config.toml
vocab_size = 2048
norm = "rmsnorm"
bias = "none"
extras = ["local attention windows", "shifted keys", "value embeddings", "norms scaled by depth", "capped logits"]
init_std_qkv = 0.0261
train_tokens = 580500000
Each number is 500 + 40 x the weight over its row's rms, rounded and kept within 0 to 999. Layers, rows and columns count from 0. Numbers have three digits each. The size before them is the row's rms in percent of the matrix's.

# q: layer 10 attention query, 320x320, rms 0.126, rows 87-127, columns 128-191
# k: layer 10 attention key, 320x320, rms 0.129, rows 87-127, columns 128-191
# v: layer 10 attention value, 320x320, rms 0.141, rows 64-122, columns 128-191
# o: layer 10 attention output (transposed), 320x320, rms 0.12, rows 64-122, columns 128-191
q87 126:474603495473439494477500589440480476554523568530470438504488507535525546477454490474533478534522490491431455488514433481482519448496506556534420493511527522553490509517527492502512543526532472
k87 134:483609493478450500470495580438478486534523572530475419510489509541533531469449495471533469535527492480442464490508421496482518450502508552536428501508529528550503514529527479506514546524545476
q88 125:476500509496477494474437602511516435538546529464504576409558491549539567432474469485480509455449492524474408448493465479491483463496513458539513573547485506504521526564517523498469470515498421
k88 136:473499515506483489473414604501511445527535527473499572416554491535543564416470471479477511453445502516463399459483475482494492469487513451530524579538490510496531528565514513495470471520487425
q89 124:492475455414459449544519471462490467575531551480443509537467486528505454485576471498506514491449484480585539506526521555539465421426522442608530491477473530477476439480479442528450432528538424
k89 136:492470454416463434551528463475491476581525536468446488543477479526523452496565458492504520505454489488580556506513511544530473434423523442601525481474493538484483442481462452527446443532535431
q90 124:480465468436525470447527420495516486499496565537587551512494460569470568504478464469473501496538538487460433506462546498508552510548492496535471498431538565548531491535489512441462554540532554
k90 134:468476481425522456447522428494525497504504562516596549504476465558480557495482456454480504490529539493474434512463558507516543497556477508530477488432525572555520492535489518427462553521534550
q91 124:412547515407571473445559443466547506574488563537477548480474554486539519444524591525505522491574425501471465495516516489615482547494589502535469475453504439458479535532452517548512533453471472
k91 136:422556525402569465443548447474557508569494576549479545485462536478530527447528584525494525487573438510464463491518528500614482548508588511537468478451497446464486521523459520548524523448460460
q92 123:544502478516466539461532553519505490521509499448452518508591507535457562540459575486558541522501497478522605435501492437507494479458402549527481538490511527487485488513463549473497442515491464
k92 132:538506476513477543478525542513513481541523488449468522530573502539441557531476578479553539532492494460518591438512493448501494479482409537519477538500499535477465468523468525474509427510492449
q93 126:504457522584625539431501461514516506493557468458436465531508508525522486563471554472471501497520501492406540458511495481476559464491508506527425522517466506533520487488503538499437530548502437
k93 136:501461530585631539439507467522522504483565459459444460541507511523530501559477554473455486490515506492416533464517509478476556465510510481524411529515463506531522495492502537505434523538510433
q94 127:442433517500519539543538472472417512539492460457477537479544470580496472510488537477443452439532588493534513503501510541489499558577513481430436496472521475526510542542443532547513492528516529
k94 139:449431513502520549549540462466408525522493464451471535489532488569502473507477528485450457439517583493526510497508511555488490565559519490428440501476526465523511552533451523547496500530510523
q95 118:433555525548530526492542540540467442520450525526494525500508492550489486499475429542462476501510445506489488510464468544507494487444564423526522501524461433535466493446520491467527454545573515
k95 129:441564514540526520480531536547458435517433528516510526509500481536487494510488421532450474509534450499492497516467489537506490495456543415541537489521464435527466473450527497475539442536567507
v64 076:539588511509533494449487490532510513461477447534481480476482496483519536523502618389541481479572449489438448428487554489549613572502469528457483458447539539521484552486459505530479565514487584
o64 106:437416583491472520423534458538469511475495477564493516451460517482520432518518449442497432506494507552496441455423459506448467521475459579501475502478573537497525523523496600498448448566487449
v65 084:558457540454486539498513546408455477534554509509472542454465623512499490453452582545500480535470558501581452486424527470428528550513466472451514487505509510394500537525598477475519503507509499
o65 103:487518467505398524448494473514486492456453521486523510509487534454489506418526531568465459411482569501449469541442530503492485491595390527432599569482490521472472488547532466516523526475520504
v66 081:577377535529529546555467557459514529501493485568419515486460477463520401429512552471539514495484500494504523504467483513493443465443429551491540577529475398464421511547504493512461516548495523
o66 111:567509473516452518551533481411591523577524530484513496515489439541459507487500496490588528472460500480508557510611431466467505538453529533478424489448452505509545543431579464461493499473542416
v67 079:513512515494535439495571547509482472458563480465520572529506539489479486419590540504574460521499507561491468494477561486468462506524477553492482497455512537560512515540494475550413450503392471
o67 115:475516499513511459443527474457530496516502529464468486488489552507487454532531481534459490471559473432540460553475403417499545566547440503544549450498477507468464512437526468537513532542525525
v68 092:474476491506476465460505459511569456523511492539463442501454516534515482486518472484464588477493466510488481506602551522491516480478498539499494486505499519520494567583432466525475495563427445
o68 103:501589488465526575557500454435572435456477546549495515505516540519481573483533482461479440458505495441523480430543496531440518451458466431515491532493468540538501563549492475478543492622546521
v69 089:460579449493502518383528511508488532493533511535430490514469464500516439512509521535490465497520424581513457525586521487522541511508416553449485445424418487486477452458509504489422534509530537
o69 105:584523460587549448499502490583495487559586478466488543535562449539518506476489442495483430509541438508500538575475510555476502532442466543505501438570456453474478553557460571454444537419482481
v70 084:468509485465458548521523531521520500488553500507495410506493483467454557449518494440468537535456536545558465505472564507499498539488524512479471472499529517502491534477536476481517473458488532
o70 106:461593487504532506498506504484558509553550473451389514505497515408534560481486489463542501447486487495475493581473501527524538482544540493468440493513523511461493589473430463478516532536520512
v71 079:575578540537518552482573477515529462473433520451482464466494509427572536533553474525492523553582538492517526507329499536540524470514553507475509479506523447545526485519534464543454556407447470
o71 112:548555496475547501497446487490506453489537473469463490477422560510503538529457506433513488519465470526545560483550475414475416437483539542551472617511526472504458540501451557497534509516466505
v72 078:522436459478544528479498502459503524429478516547483422489492502463561567523529523531515544456522530503464499514559511503524450483480500531479491426506516468551423530589476411587474506483529528
o72 108:517545468433438604535520503463583444447416504497503524466512439536475493451510476509521513485542475495503505449529503544511523491531524564523504492578482508497523560494545556543461565579525442
v73 081:534509555526522539502458471493512563509474523458540445530552486471533493500487531440476418500475464558461537498447526488485521517476516550537428487483450560525557489504557480546543595424528508
o73 109:445501472534520470505476451528591560519528525472416479545514439508432520462553555514571490440508518460551510525513528547597534494487535577484503511490509430478473515491486438475452485576507452
v74 080:490512485500493447561458529458514495410495534569492458538420538450507474462566511504487479475461539539487478513502480471436519551479536502467506572479553562536464472502438463591452460446512568
o74 119:511507483469443534485461504395477434426464509457485511517491461488565537506545563520575491458515482478497438554445497472470546485550449500535430545535503477516402497452497454482502524476532513
v75 085:416471513581452479453471546524511428482451492520512488478492480504472445471395465486537523501442521510543540482512519577534501420495472485475578521485438428453458426461366452544463507510509526
o75 107:513512502509495464461501574436457512428442535488536498477455548526503516508528527544536545483448476472455431512415558461525497509573472522498499518542528486470541457558470492459488470503432476
v76 086:459511588470577556528474596477546476528478504451526505481496560441549534479534538486490498525494500541476507510445524458480542538498478542514522548475516527469557522546504529499482506518433513
o76 105:517493489515510514421517484599481567506496542514404527548552492591433474471526460557517524478443509472446503502533485557443470496490498485503506423502445563485491521561492498454480505443463509
v77 082:473508418459548519488417525506490520526387578485574498501551474522523502513457497444512433469536505505451568549473494580494438522454479496479501482490507542529498457515568476532433546519609533
o77 111:578505471514529540511530508570419512472460499563448521542556486489504487478434458530541488616470553447519546509556547480473457490449511541484512467499442547471497589529454438458574495494569488
v78 076:502511496526523544444509512497518509480494546436481487541492536541445515504481517495510395465460556465474480504547480529504399551500504503478505559487528542571535498530494499489495538433570448
o78 109:522525435574515541490457513501542459513527562479533598457503496402513460481521459529426568515483510515448544471490513488447448539542466517470465516487569473612491547513560487540455524461521535
v79 093:502448527539550467436506529533444494488516478524442478550493483566535472500517511506497592529416513498456457481564452486507436556476482556494475420456442475474487485489424457545420508418500483
o79 107:391464544547497486464477427455466547475516489502484480496507495456498464462560444516479453475533474482543460494502471456465521486428449481533505528520484468543488469454498533479601498440521506
v80 084:551544499540487514426573528469511482507539523479530484501583529535525482529514510491536578485467492506504492469449488453594503478468445451515541527498512464535514580566486522453480471415589456
o80 107:445471459540583527527499484573439576467461593521507531512589468509477518531594518519492457489538454499446490514513471525520476477429506538444458561524483526526495524481496467512524487515491433
v81 087:532400525552464465479457420537512455543512441494456472510623504531504504505469455454432549484476504428557486526437463485544457546485478548553494483509502547526474520500432421505473518560530474
o81 105:404517459499448534402523509486540501470492509543524498501495460575482502557512436487450486526434518450529479477503459500552536522457423460504488475536452513494488482539510470471502496482533523
v82 090:534503496473530504524487506481499567552425514455568434489546515432540505538417479496507435488585549525501522510495451478410485502460450428467501498467484476496508491434496531483519443462614513
o82 109:487450550483527525450510548562572492521582469503483516453490495532526495517508469547484453534486458451498495436459534494432511531557492444509535517534477492525542454577515453559562469498478468
v83 077:454457514523452520482504528495515478516526515546453544454484477477495530488514467579577441552503537447434492496546587566515508514474533601430526435499476458513501538488519536569475550486487446
o83 113:463552493536463543462529502513460475550529542509442497545493520451542454473516473467533462548498457523480525542436581465505513500577469530416492476500454492508527531513529476461454453470569456
v84 083:478489519484463491486482563465526470537465516495483460520518514570472424456481494505496544508470543511524535546548549491542419498525517491497550486492525473488489554467530510562481487466445504
o84 107:517477535485516497478499509525501523441511493517533487509490550460554495451526452487465518522494471506498525478521471440429576501498465536585508534558485531533549502521469510533461460489555519
v85 076:448492474516522496561420469429470513464506533524542497436479412554463454581548527544540488455459491425502530544521475455465458501476507495492499576440459462453477479493443546533519526459558475
o85 108:458530499542480454513429482484479517550512484507497512541548473450432558561464490497468533523498512463532478586449555529486480488484564610523461504503560536584494557548537566381488545487496497
v86 088:503471505539534522426446552465520457572484438475492521442530504502454481478523460511521507542474511511482465485458512482494450528511607512478509530428515517583473535507465488617492423475526440
o86 106:598530511477534516515475484458431600570503580519493449484431427502499585464583561529550450459528561545502548499596518432527425480531555512480472485478475494543455504499511534556505532560445543
v87 078:438463492586460421519548466553524498500541486484587509583520443569488558477466516477496557493508444517502484495550440500520483531509463453469466494450500428468473572525401531470517471403466471
o87 111:563492467442553485480476541501528549522489495498448472486534550534439524468483506520518491526482538458456511461565439542467487499462517568509506483487497530554491530570502467594484491446471474
v88 088:483509460509557437515511486533454498497609477493498461441446481553478507495531544540488585533479467513508502487547492507579479497499443523463522537465522405569494454502492543544440478493459418
o88 107:469491487479518483517540480519458558564393522555481526549525436509500465477507555543458430465447517424502555376498465510510555495444426522481474514519482492482482522515507473500532480484451551
v89 092:525491559525615436509514533505454518420550545561520562505460495528467472499474493498512476521494481522521520426462521490376525526481516472568567528509524510484482486456495518503534433532503494
o89 107:599509471540542538448583472489454541508476451571465533468446548459448485418512495496532439499523508529502515497505453473481495522489466475482479415483437470460536599431495515509469567500462540
v90 082:436474564502461501497490503500446464528486486425503556576490486590494500552444514498518504514520479576433477573568504532479526546508481449558467496548537524503439485522445457458491513502470505
o90 109:528446557575489524452487467476455465479454492493529480540397515558450491520504471594515532518481490492448423492476499432517472572540482473510554527461498506439500507468497478449516552476471497
v91 081:507461499525476466501592460455506457501531500521523515509511530512501442583450555574547594480532589459483456480476564457479464495545494542463513478557555509464480519500481513512509482485434499
o91 105:499467557544553568463460473494527518455573474463474549561491469506503600452514488484491453447507541507546535520547497521498492487433564483468477442487525476535488528513487532532520539446549497
v92 077:480446496428506499433422453526451416490496494470514555504442423566466493497520404547441517443470493490518455463494466503516492512527497530440508570455496482480520509423423487506494471500444513
o92 115:557440581456447512434361546512457589568517462496492517479522510520574400528560532519487418540510527543481532551514491491467524507463509513580454469370510528519513537542462522479459459476545506
v93 088:507519535460570516577484493491432556506519548494528433477487465456435424471463521487477471583482501512551534527461468444457406525424500527456509535511543488523511511456559491572487468507609501
o93 107:491581512554503528386468531514473497477443521490515560430512542494548505512435481500580509481421507481522557519512520466510595468434484500537427485493548516507471447489521516474509475486476486
v94 079:551470470512485419540473499475520545503463528522504513491454482509472498488425479461492421508502566445532556518472471468490452581550603402493536535444450570470548520512533523544522480491483516
o94 115:494489518563483534500540504515452539523492481437515509433476487506500530526499525491542490552534482507500529444567496495484468523442525449477477515457451479472548468553486476515493528449482477
v95 087:514522498455501519446523527506483595543497459519517519477444510515418498506511518501510476520531544421546522586450509500533558503522439534470517479526508544425561485460481536477483518516508541
o95 109:495548483450591485514540502484477493545504496575513488410533547483522532482513503452508470495437417492519476513487533513576552532472518517543434512458463458425561515478465511572503410556447484
q96 098:501540480452510546467528487527545586560440557505408545483518485454488499464445527510499493519504447481574394477497501465573470510541507432562486509535497550505505517559500558532505489546592459
k96 089:419492458483477529451506519477514534533456522544480502535488456513541502473530520487541505508506445443572438433427490532617506473526553477525551517494506546541522541534524525530560523581546493
q97 083:453480452471523474473528531517491554525471521520508551527498499513478476492514505462509437480488542488538527522451520494558609529519461523453511521507479461505477510497429549545510524504551467
k97 065:493512429521522546501537469457606542527461551469484545536501571488510506462430533490608483531500541470555433483545417506523493537553532452489481515542450469506550522462477482531509544514531489
q98 098:423486602504453487499494476476474486508501493514553521442498461596459512529494454509532493498458516549436591553550413489494527459514462500507497524499486484508441473544468476498467503455583552
k98 106:535443585514538432528506515530519449507566511539560519469544484501532500458536471472487547502446511509531558531535481476409463503422406503440511542460490493526467487484515458538586480505487490
q99 068:528495513459556524477515548513426530441568548436510558582494493452526429463512572484463468506486399473518518524496570549460534470536549531453478423528532518524473554450501511476538442541499508
k99 067:498431500464444519450508494480424509568506438462444461492445486492445468522453579460523450536484469543525436512502496503509509504556575533566474452515511569498518449554445482422510497506554535
q100 115:525448455439499553495511520516532461446476500576518426403529474441519507543488492464566506469509412486541446504471518490502481532508519504532557478503541563398449461553548505561462531498466461
k100 085:469458447517400554469506454506508538500473452484416490506540539507475417539462521519533485545484504492528446506449554540592507486496557516554476498585444581482516509501507596516458541452497481
q101 060:509546478521435516566476431567485442490551411507534446432542508552459507513523519428512534481479493522457475451486443441522457533496490469538521505408539510408501512511461504542494527457500531
k101 114:513515557492539422524489561512517474493528563483507523499472516452522578471550536477510473463469551494489590568566465517440471522496486528427549532492497371524502453443496491490524516494486481
q102 100:487523463552505518534512495575470524491504530456485451479497497454571519518604531464486525519531523467491504516444527531502499461508419462516469525496480443524487476478516513475463574500481462
k102 094:515483552579513562543471538547433552532484515482471422391497525453459481578512476532489510458493510517404504464523512492490522545455469461548549456450546536501492435517502515505554546482452547
q103 099:448556503505489490506463598560512524474496461581518536506557494493544513463502500424474490548492533438523439442501447582566565449524506503482431497503539451462524505442481550566486499421514498
k103 097:534550470485503496528488535522484491501479445531416503492545504565521421479499471476530497458547512489546454530534518517486523511529450502476450535503547540452451508445521488519514433459475557
q104 104:483567486471498459506492547536495490525494519466548501565474503463423529515518462462467577489560537547504454557512502474509458504522523459478525518500535491430479520533408548539552500512502519
k104 101:461620544422529474467494473483544526517445558510621458494541560441453522548497444521492580421519497561464481531459495488543451463501479493526496526472515402485459544563451464459454524461475563
q105 105:545552538544419451580481523426415461534482371484496432466482484612423436545485523482569504588564521396505501541428480464534490510533472544467431540499501619497462459582526454457510502470497499
k105 093:520518576451476492541527509450414482514548474505469438544495553557430463548516471515581457533499468521546565560527470380530447515517444542463417504472474555565383509489525484483522528449528468
q106 097:510475465524518446507441534511465502521573542485616535476460532457502484469451418431462552436458504486563575514487506463491514441513421568494488521474395542489459493559524466508576431489446459
k106 095:444470495544538504474468488523480459496486567460487512471445561467485595492529461447475571463534450420533567511508455479463461538552513508489551503505491527478480491518475507511489516507512514
q107 102:524458432466518548565539477427475490486443519449481480565509543457561487554443461562549529556547445512527572524507465475533517500517477531465483522511513425483376504486450489487462508504526476
k107 097:462488508474444444488493505496504426621550442509422440569506458476543464534486454539631535495441478528584497488556449541516505495507495507473570540528470452529476521599508541535519488501486485
q108 113:485476529480440472564520534506561467584479435456516431447532601532499508497542496461453521477558543595500560478472514447476527517431556494567528492463453494533491516583507525482462470510470522
k108 103:512523498529515467570489520501557419570531425439514495479555462496433465424574489548483551517473482452512547444565441484524491462462458497487501436409511599507470450538553434486515508511476538
q109 103:485481446437441533478494521462474407437478491479501439527500470551467582454508459467450507559526424530403469542543490500462425492508471516529548491467479568589543405513553457453515556478526435
k109 102:499490470494447581526481477439482469421523446515550427493411446546432440453460435385481558565500373486453495532504469503450479497573514453466480435473534520521526488558492526498467548432437554
q110 103:493509494471515474535449544449457512515523511467497498502480543479477448495537459537488449465510476540572552542449501564545502405476592448476513486484485455509460578476521463530556522503551452
k110 091:448497433499475522507472534562542486544474463478544407534484471498514482508550475543478454527456441573508484531450572555462529438508507467487460482514489454508481531509476470498478523560503527
q111 106:520539500416474477458546489491496504481541569484544475550500523544515459469446563490547499455452480550503456524607419538430484500457457484491505512480451490602471538492495497503478502462465462
k111 102:493499511463538480487608500473494481448582575500548541531534540444530504469398502499495478423453460458507429545549462483478514439516467504495467545510488512451484521493452464490468542498556457
q112 097:467493529509470562549517546483488561480474458444521458491524468560521537515485411557515509468548562477503430516461517544539536568472484458551505468482448495596519533462516476496482381455472473
k112 096:515438548504535521609532538438536486507449495490523416515493516502475520548538490502442542496557459559476479513487536507505551536430458505502442485494543510561613447488510469559556392485442487
q113 095:489456459513469488506526483548511528516509475457453482510542481517455487498492440494472591494459553501463486393491518468436517522525481516554533493543516475503431463429511528451518511520456565
k113 102:517500488455481544435496434450501510513538579490474489482516530442445559578545492473445500457416542494560533439529516467405498492489466442510547464506530487473509476520446476437500514508469503
q114 101:557492565501551566493541517500524498492545548526520569457461533502510462519462488507500505513479506500413549506521461554540493496563463495542456503512507475584480508484528462519528518461553531
k114 102:537483529536552534486512518482494438584498535502576532569446497509534491498488418511509492498483546515487557503572533540488470499464570504447429470535460494558490459505472458485518565468473539
q115 102:483438458482483419517539493523523516497529550507449459501519479461425557472496505538459500548529522563430520519592506531471469518528508503446485544508546494537463526496527472495544453421510484
k115 109:558421488533439509453556407483482549511464535509498529481476454475540481504497540566491455513493508530457489525534508427477434519546454519459540479485588494457520574478529459473492474520543514
q116 096:432549439514438596483460463515513521550510517516488551513471486536485559523518468495494498537570502498514587571447525422532487485536486440524519420475424511520481501467505525505500447572530481
k116 099:417515419497423471458491504508501516507468529442514514519502472575479566453528457464485538559500569532466594494447522488518418525500553497452458478430497419551538436468471589504498517516551474
q117 100:543461502588559484488434523541581500495485514471515500542498476518491505528550489460557498379540466539458498469481526521435461495423533511483530483502600543620560510400471538526503506518518461
k117 107:538499496551492517472509477563513501516454548465516496553527500533479493476483446432508492444512496584498451438491542541486500503455549473496489508450534519567510451499471441495449549468480475
q118 099:464483532458463491431581494446515510470495480469539487506502490485393456520470493541384540499457499547508550549611478483501549510573461510496448408513512414493514529505441455577452434533447536
k118 101:477496546539520533380532528502518543508465486474481482546553524484473476502521481556469502539472511531509499483564524497462484540559409492515417493515556540631461524574444507473430533504534517
q119 097:460529507576463516433427488515511448448445458508494586496469500498509451510518555502527502620592492513602420512511526527516513514459468524456505507537468495551493534509519456539501518505596480
k119 099:584483556514520510481482479427450430530486462504538577472517495468446477462530516556471520532538416508517524523450521453503515483406470549397552529539451549546489454534498487527462462540519496
q120 099:477528468495519435457572537469555577453429462502493522491527566506467478528422491525457497493434563548460512473496493553517467489509511519520467512472492515557512495491436528503511454543462474
k120 108:476494485455518415483577529479477542421529474521495510504552512461495493443457487490502455450485522574442543460464542496428574465528508496530444546543532424496472473510440532470461501553533443
q121 099:488536544546442528540564468407504541508521649513548533547539486501504519479561499479464402491482516449567482542542488470466469586593509516474456492476461483431525553577515468482490463563475460
k121 100:528530543520470479487506533466464503493557472570487478473537476498508485462508555467473395534390430404486486569494544534516493550564485536487470521476449475492500528554572446428464495532439481
q122 097:460482454437524456483525442514481551537518560509541542456538509503497555465559502463536497476462531495521592400507511570450497498465503417434522430507503457550496538487630453476469547501462525
k122 099:493421446477498476493552439478554535488520501474497568511538559409494624496511498423535496477455498513528545520457541517460470522485489492502498484487536533492474503467490475491483546477495544
q123 103:503492497546514494495556481476542420471550547468468563526473454464469533502366494492532468550472529506485502522504541565532515525476525525503502496521501530477543448529436490497458484511494487
k123 102:526454427521535551482547456491538515473545447528510523463484497450471564536493502435494442514510524481509522525514509510547474577496517503452544457591503482487536465542449480497471541549487488
q124 102:527494526529476483498452514504409452572472471474510451484525428448505562515541583476508471544533440476469452451450410557538541524498466506534500580504541560453476532561484461516480490466524457
k124 100:504422534435458488480481542525440525472499587421468444521480531461534496472499473414512437566528470531508506463503537597504530463515490521520459545557480424465421445576490501477505487496530508
q125 100:562574539486533500514486529456520527534522544525467520415507527471479486538506534465494443461454478528517451553500529437571606527426483475518457558511520476436464580465511590464482560443501464
k125 098:487532483509548511534431585493463515456541458522458530480494526590485502530533508512534510492493510500572447556481509473505542480469543495556501514483546499472535566489563545452451529499482483
q126 101:491531499542462492528468510435544545512549497444494516537531569536459466603488548507547480587521491469424478506471502469511488475516467471564505510492431550467449432482487435504495462514492576
k126 098:504494531546490467504487471507531515510548502436516485546490444506505454569527537465510466562497507459396395455479567477516445491538470418549477455456529574539469475494554537499542514539536479
q127 093:544529390478505450449475464517521536462504539497481535527476468464471482532540453457469529565461452544470521482502455423439530581489509501454478448454530450481551485550443462442430463546487492
k127 097:497525446541535495468458487518458503506521449500462524490413503479496449533534493508431546509468498583425460538490513490413454540508563550502506506399468479509456468492582446564495502486501459
v96 099:462537530547548518544473512569530533476455477492441515542453534453518481502428520542534488492488483457533427466476460538487454493490547397460489464403485536541497524469553410526545525507580444
o96 099:471526516505495435534505510442553465596539475470503447482474463530452504503560436432471459494541582470578507470478544457561478512405563510485524464494460478465531472513501442496528451506433505
v97 089:537430524456485527560479512462494494543524506532454476494568484563536557494472461398459585533549433475534451492497555490534428486567503541501550481536517480528466519547488434554567511462424481
o97 106:493453504520534457424545570489438482469455447465566529496484456424500493515510518483506500434516501571510488530475539462451426474464537457462514478530486553478559499511499570461547479483488464
v98 086:462400536577529557502558569492524420476553430512510544530493493564484538465520460516490485535509481467498529508515446492501416486416507440488442540510486397463506477504505528419476481505511434
o98 106:527525554436564500493526515504514553560565546437515514474504558442505478536565473502456550535502487490477508533492542470490554516514451550541546378460544432539469489468452450538529421501449488
v99 087:553530496460476529539585488525487440515544527489436520535496496532504419474439477529545505529423536506436442496486466495437561476502452528528526508548544482518453470506446487522561570517462599
o99 100:494496504516476540462478569471480582449509473566502438555467504474565521499497599524478521482544481453585505469551494529545517481463537492440477558389534434455467526518538532539489432439509549
v100 097:448509610503492461432535574515501506450498457523551513552539547523490538500441433506524531529513457535508541508495561513488544474481489501473513478544408533509444535484455499417558506476501537
o100 097:521475438468455455597510370451451464512499479510472507463534491508539517509485506540507508489476513501556548529553482476486517411500476506472540577483577494515540488438532538517473501452522494
v101 100:469528520518454525500485475530535481475513521504460511540510499496549535458483518449456466397527548532527520493597475584489515507457503473497497520534446491507519509517486490488460484549475473
o101 100:528453461453547571565554520548479534519518552510525537504487455556483504485512557524510508531446426531550458546485505396494461490580479534562515451455544447549492447521579475492470472497498537
v102 096:512475443472496406542531501491481508522479541492485518494469500540435494497530508482542517532476520465496508524554492464504500537464558483460578489456611498556490534487496479473445457508411540
o102 098:545499569528479484445514520552455521522532534478507456499418513548461530418463459466459539463513496601516536500528527473483509418461536565509454521508386441533567530504471566512497481477561516
v103 089:491484547457495474470502463534558494520498442475464549486411483509576485412561518485536430527578481576532593477512525510490477508505530488443538536468533548543555454563531462462476489468486505
o103 100:479553514586511513483489492570525514475544552572490491489586483493480482529507456471507495457452471473515469529538471499489469522512514453487493450511522586514590507506494446475445485543526511
v104 087:568570526559415511497497420563448498504588551547524471460495493530545436517579457507462435552486461533519506457445465488510495471491480504495479543487587482564479532506542488465435530529581544
o104 100:509468496436490490559536532540486557525518452509553461474506529466478582571583527507483559534536501460488464469512496455473502491484445405465512519494417514502606497501486486542526505507404448
v105 096:488509450431529464425513445537454475408474460523514467451508499438472402487557459417506510463468423432529428493508490470502454459486502478504532559545574499466519525484443441478492546495560461
o105 097:433481513490440526519458557475477520452525520511529611580452502527504481560513553481443477473609451565539502448457487459498523488485488495492512537494481442492499574517438438509496536500450457
v106 092:484588568501471509505543522517498574414559490513438512470534462499473476492549435546520552483461518520469477483496556563491493556569481514472570553504496538537441457500505462549476463477492481
o106 102:574474531553475499500387528536488476573513477474450468534507544494499514494447507476482548576504506483548516426425521437510488445522521453532452461520499506544461504514493508500511492574489536
v107 093:557524564588500516513460458537472486533532471456505496509536510476494527477494442448452494479531512529558583553578543525488438407490593477489492488533524506496558525417498525465531508503522504
o107 106:459508509460472526516550482409498521452506557488520503463443547477525443509557472481575498460488438470530520564449534611559499474561489482603465531458509527497445481494528546505533556530446494
v108 093:469488475534539546567485535533513522522509505503535457521522397480533465485494446440493492512500486518471429510535511488545505449479528551512460494516498539522519407489564567516462553513600480
o108 105:511508486502512489443494525443463461487495496518450412476531476526489534510522517497524531488566491535523461463521481551466518488603472531490517504539448544493483571459481534486513506563527513
v109 089:514415516496489459498487484503465474577514460496509526502502444497499513440587450551562533534501519542472439488489521503540465521465504485536489481484491475515586556544507510501508533514539476
o109 109:465529441538498570504481451431499485511563549492503566515487505489541492469456472550530440410473512515478548503550549467463548555537510485518524494531476482501472450550474517521480505527420463
v110 093:564509467475509482551438447574440465459498519485433535515483511506484539461565538490575581488540544479475505466467536480512493452460516454405530540445534510507585491492493507484507496447492532
o110 108:523554514484530530462500515435512515429558494525559552516553441540572547479468516526569438479474483579572519442443487481466439486551492441540499521518506538592443528534592428482539486514490444
v111 090:549586477447504500486470433449460523517528496485415461542448505451467478524510576548456531503490551468554496490509567423536532571501529534527445507555539527470524469498474502415568458474443519
o111 095:511478412546534450511398508482470530567446507488494577482607480562564491510515468404550594538469497469499508483490475533481486510545494502479559486443490491533420455518575559507488477521494492
v112 093:553439539487550504548532540585588486553506515521548537589512503465551537486529407563510516555554461519482469509444544493476511481492525528523494525472516530505553474546531523520553503536479486
o112 111:512504506469530474452506500447479505443498468493527526498426509469481543579562500506450422452476528465555486521555526563535433494530470481445496562500533470531487587496575482485468555478484566
v113 096:521513564464508487507548509478497543424499525469494465548468564480493499581495477536552524525501561442560494473527480480525506510449562583518474491511517504483537545486430463486530530490460485
o113 105:545470484533500509478493491490456489558443482532558497572550507557471485586445476544467513483509513488477499522524463432521510428458480486494559509504500448486552518523523571473555426500501459
v114 091:511515568501503525490418518475511502512458457537582482460529471544470476436500568531533432541456502542500488489433462480542523463490531491516513576499504438489534443567482489471507508551479482
o114 109:499486494564511528506540468506556426529514480406442553519486438474470493511478467501484562534477508503525527429557462519452497471522549540536509416523458456464515490451518504529558562496506541
v115 090:493548449483520507486499423460444535464505474586582508532495426550489471486531512488464532483512521495429505550483457416457525423464470581477515524496493510423482535560528574446444499477550558
o115 106:480507447501467478500567466515436442490540493530453446439536506513583421505518512543515505563530427628430568499508516478518511518458489436548491559531468539560559559554517523501482475494511417
v116 089:459502495573435482456545519505479501478500498600443533480482412402552449426507570524538517539484515540414457510512486452520500468390507506463483489544475491511521531546456528517515458491490480
o116 113:533531524479583554541479562497479525516593496467520525484483471465441485522581450534530494492516530479554562479527508528487417475523528507459503444526460461547417553601517515550532576408496494
v117 088:543501539501475450541472455495495552532566425520535556533449641534486461471453528518460607492486464479499537510442501432435487432502515435431545527524466522462513578463507499452525511495511564
o117 102:501533488492517533433475519523496484489484550482515542480463391430478499529481495482558433503530570521510455494483450518442535590487461514464463484483517523574507539474489517589570466374524516
v118 099:479490538531490445512490456459462495532542529504545509484482601471538479525420473451545534571473513502451489513418512503539475469495460427432448546517507477515495497503551524461557498471556549
o118 109:498544551578473490486539493514503501519515530482443426467528514484512485541475500502468480497468580497484529487549550546468477522587483527444555463490565478562583459496477487476475505532473454
v119 098:493461441590518484446476532560557487552450513509497430504519477516620469511483554518522474518557527533497462526538558453445474503430520493514455482576421571466498505455597525494534434512518482
o119 104:505496532467439483554501493460421469386485545540420539531424510529511553473459487510482506418445524441491488481483476522538512472484447551535547528446488537486457488465516543547518485489556459
v120 096:593505517484520475490460464424494508522456446509484562529522481465477497435549528492495484443506464536549460506517573441472467494497467441508514469482502550494482521474536522555553474502508514
o120 099:493470530464455455484516549495469538432571527522499505555514529450545489482445473486490490562443450469494497495445490501442458481494572504527515473455444546437491515536564489413485415505533522
v121 098:530546437515558493472539411504505443537434479469480470553491507508483519551515530500503503458497507418502479455474434465540464488537514487550513508517523473569482526485529540557477579497479616
o121 105:504532590550505535481527502511578519467525473494498519513520507518500481554507467524466465522525460432478537493544448536481459505489522420481437457448522546431496439589507427463485460519507439
v122 093:418396475465509464611473445560482459517441500439496475446502524523511508478502527464532481473528487465485463469474488499496494523463524462551547573428516454502512457498447524454500465504505585
o122 102:535544468497518558476532526473506499373583458533537498481578514486433507465543560430481485515511525494490468513485488592515499507530479524493516443510549515440548491438512425474533512419592537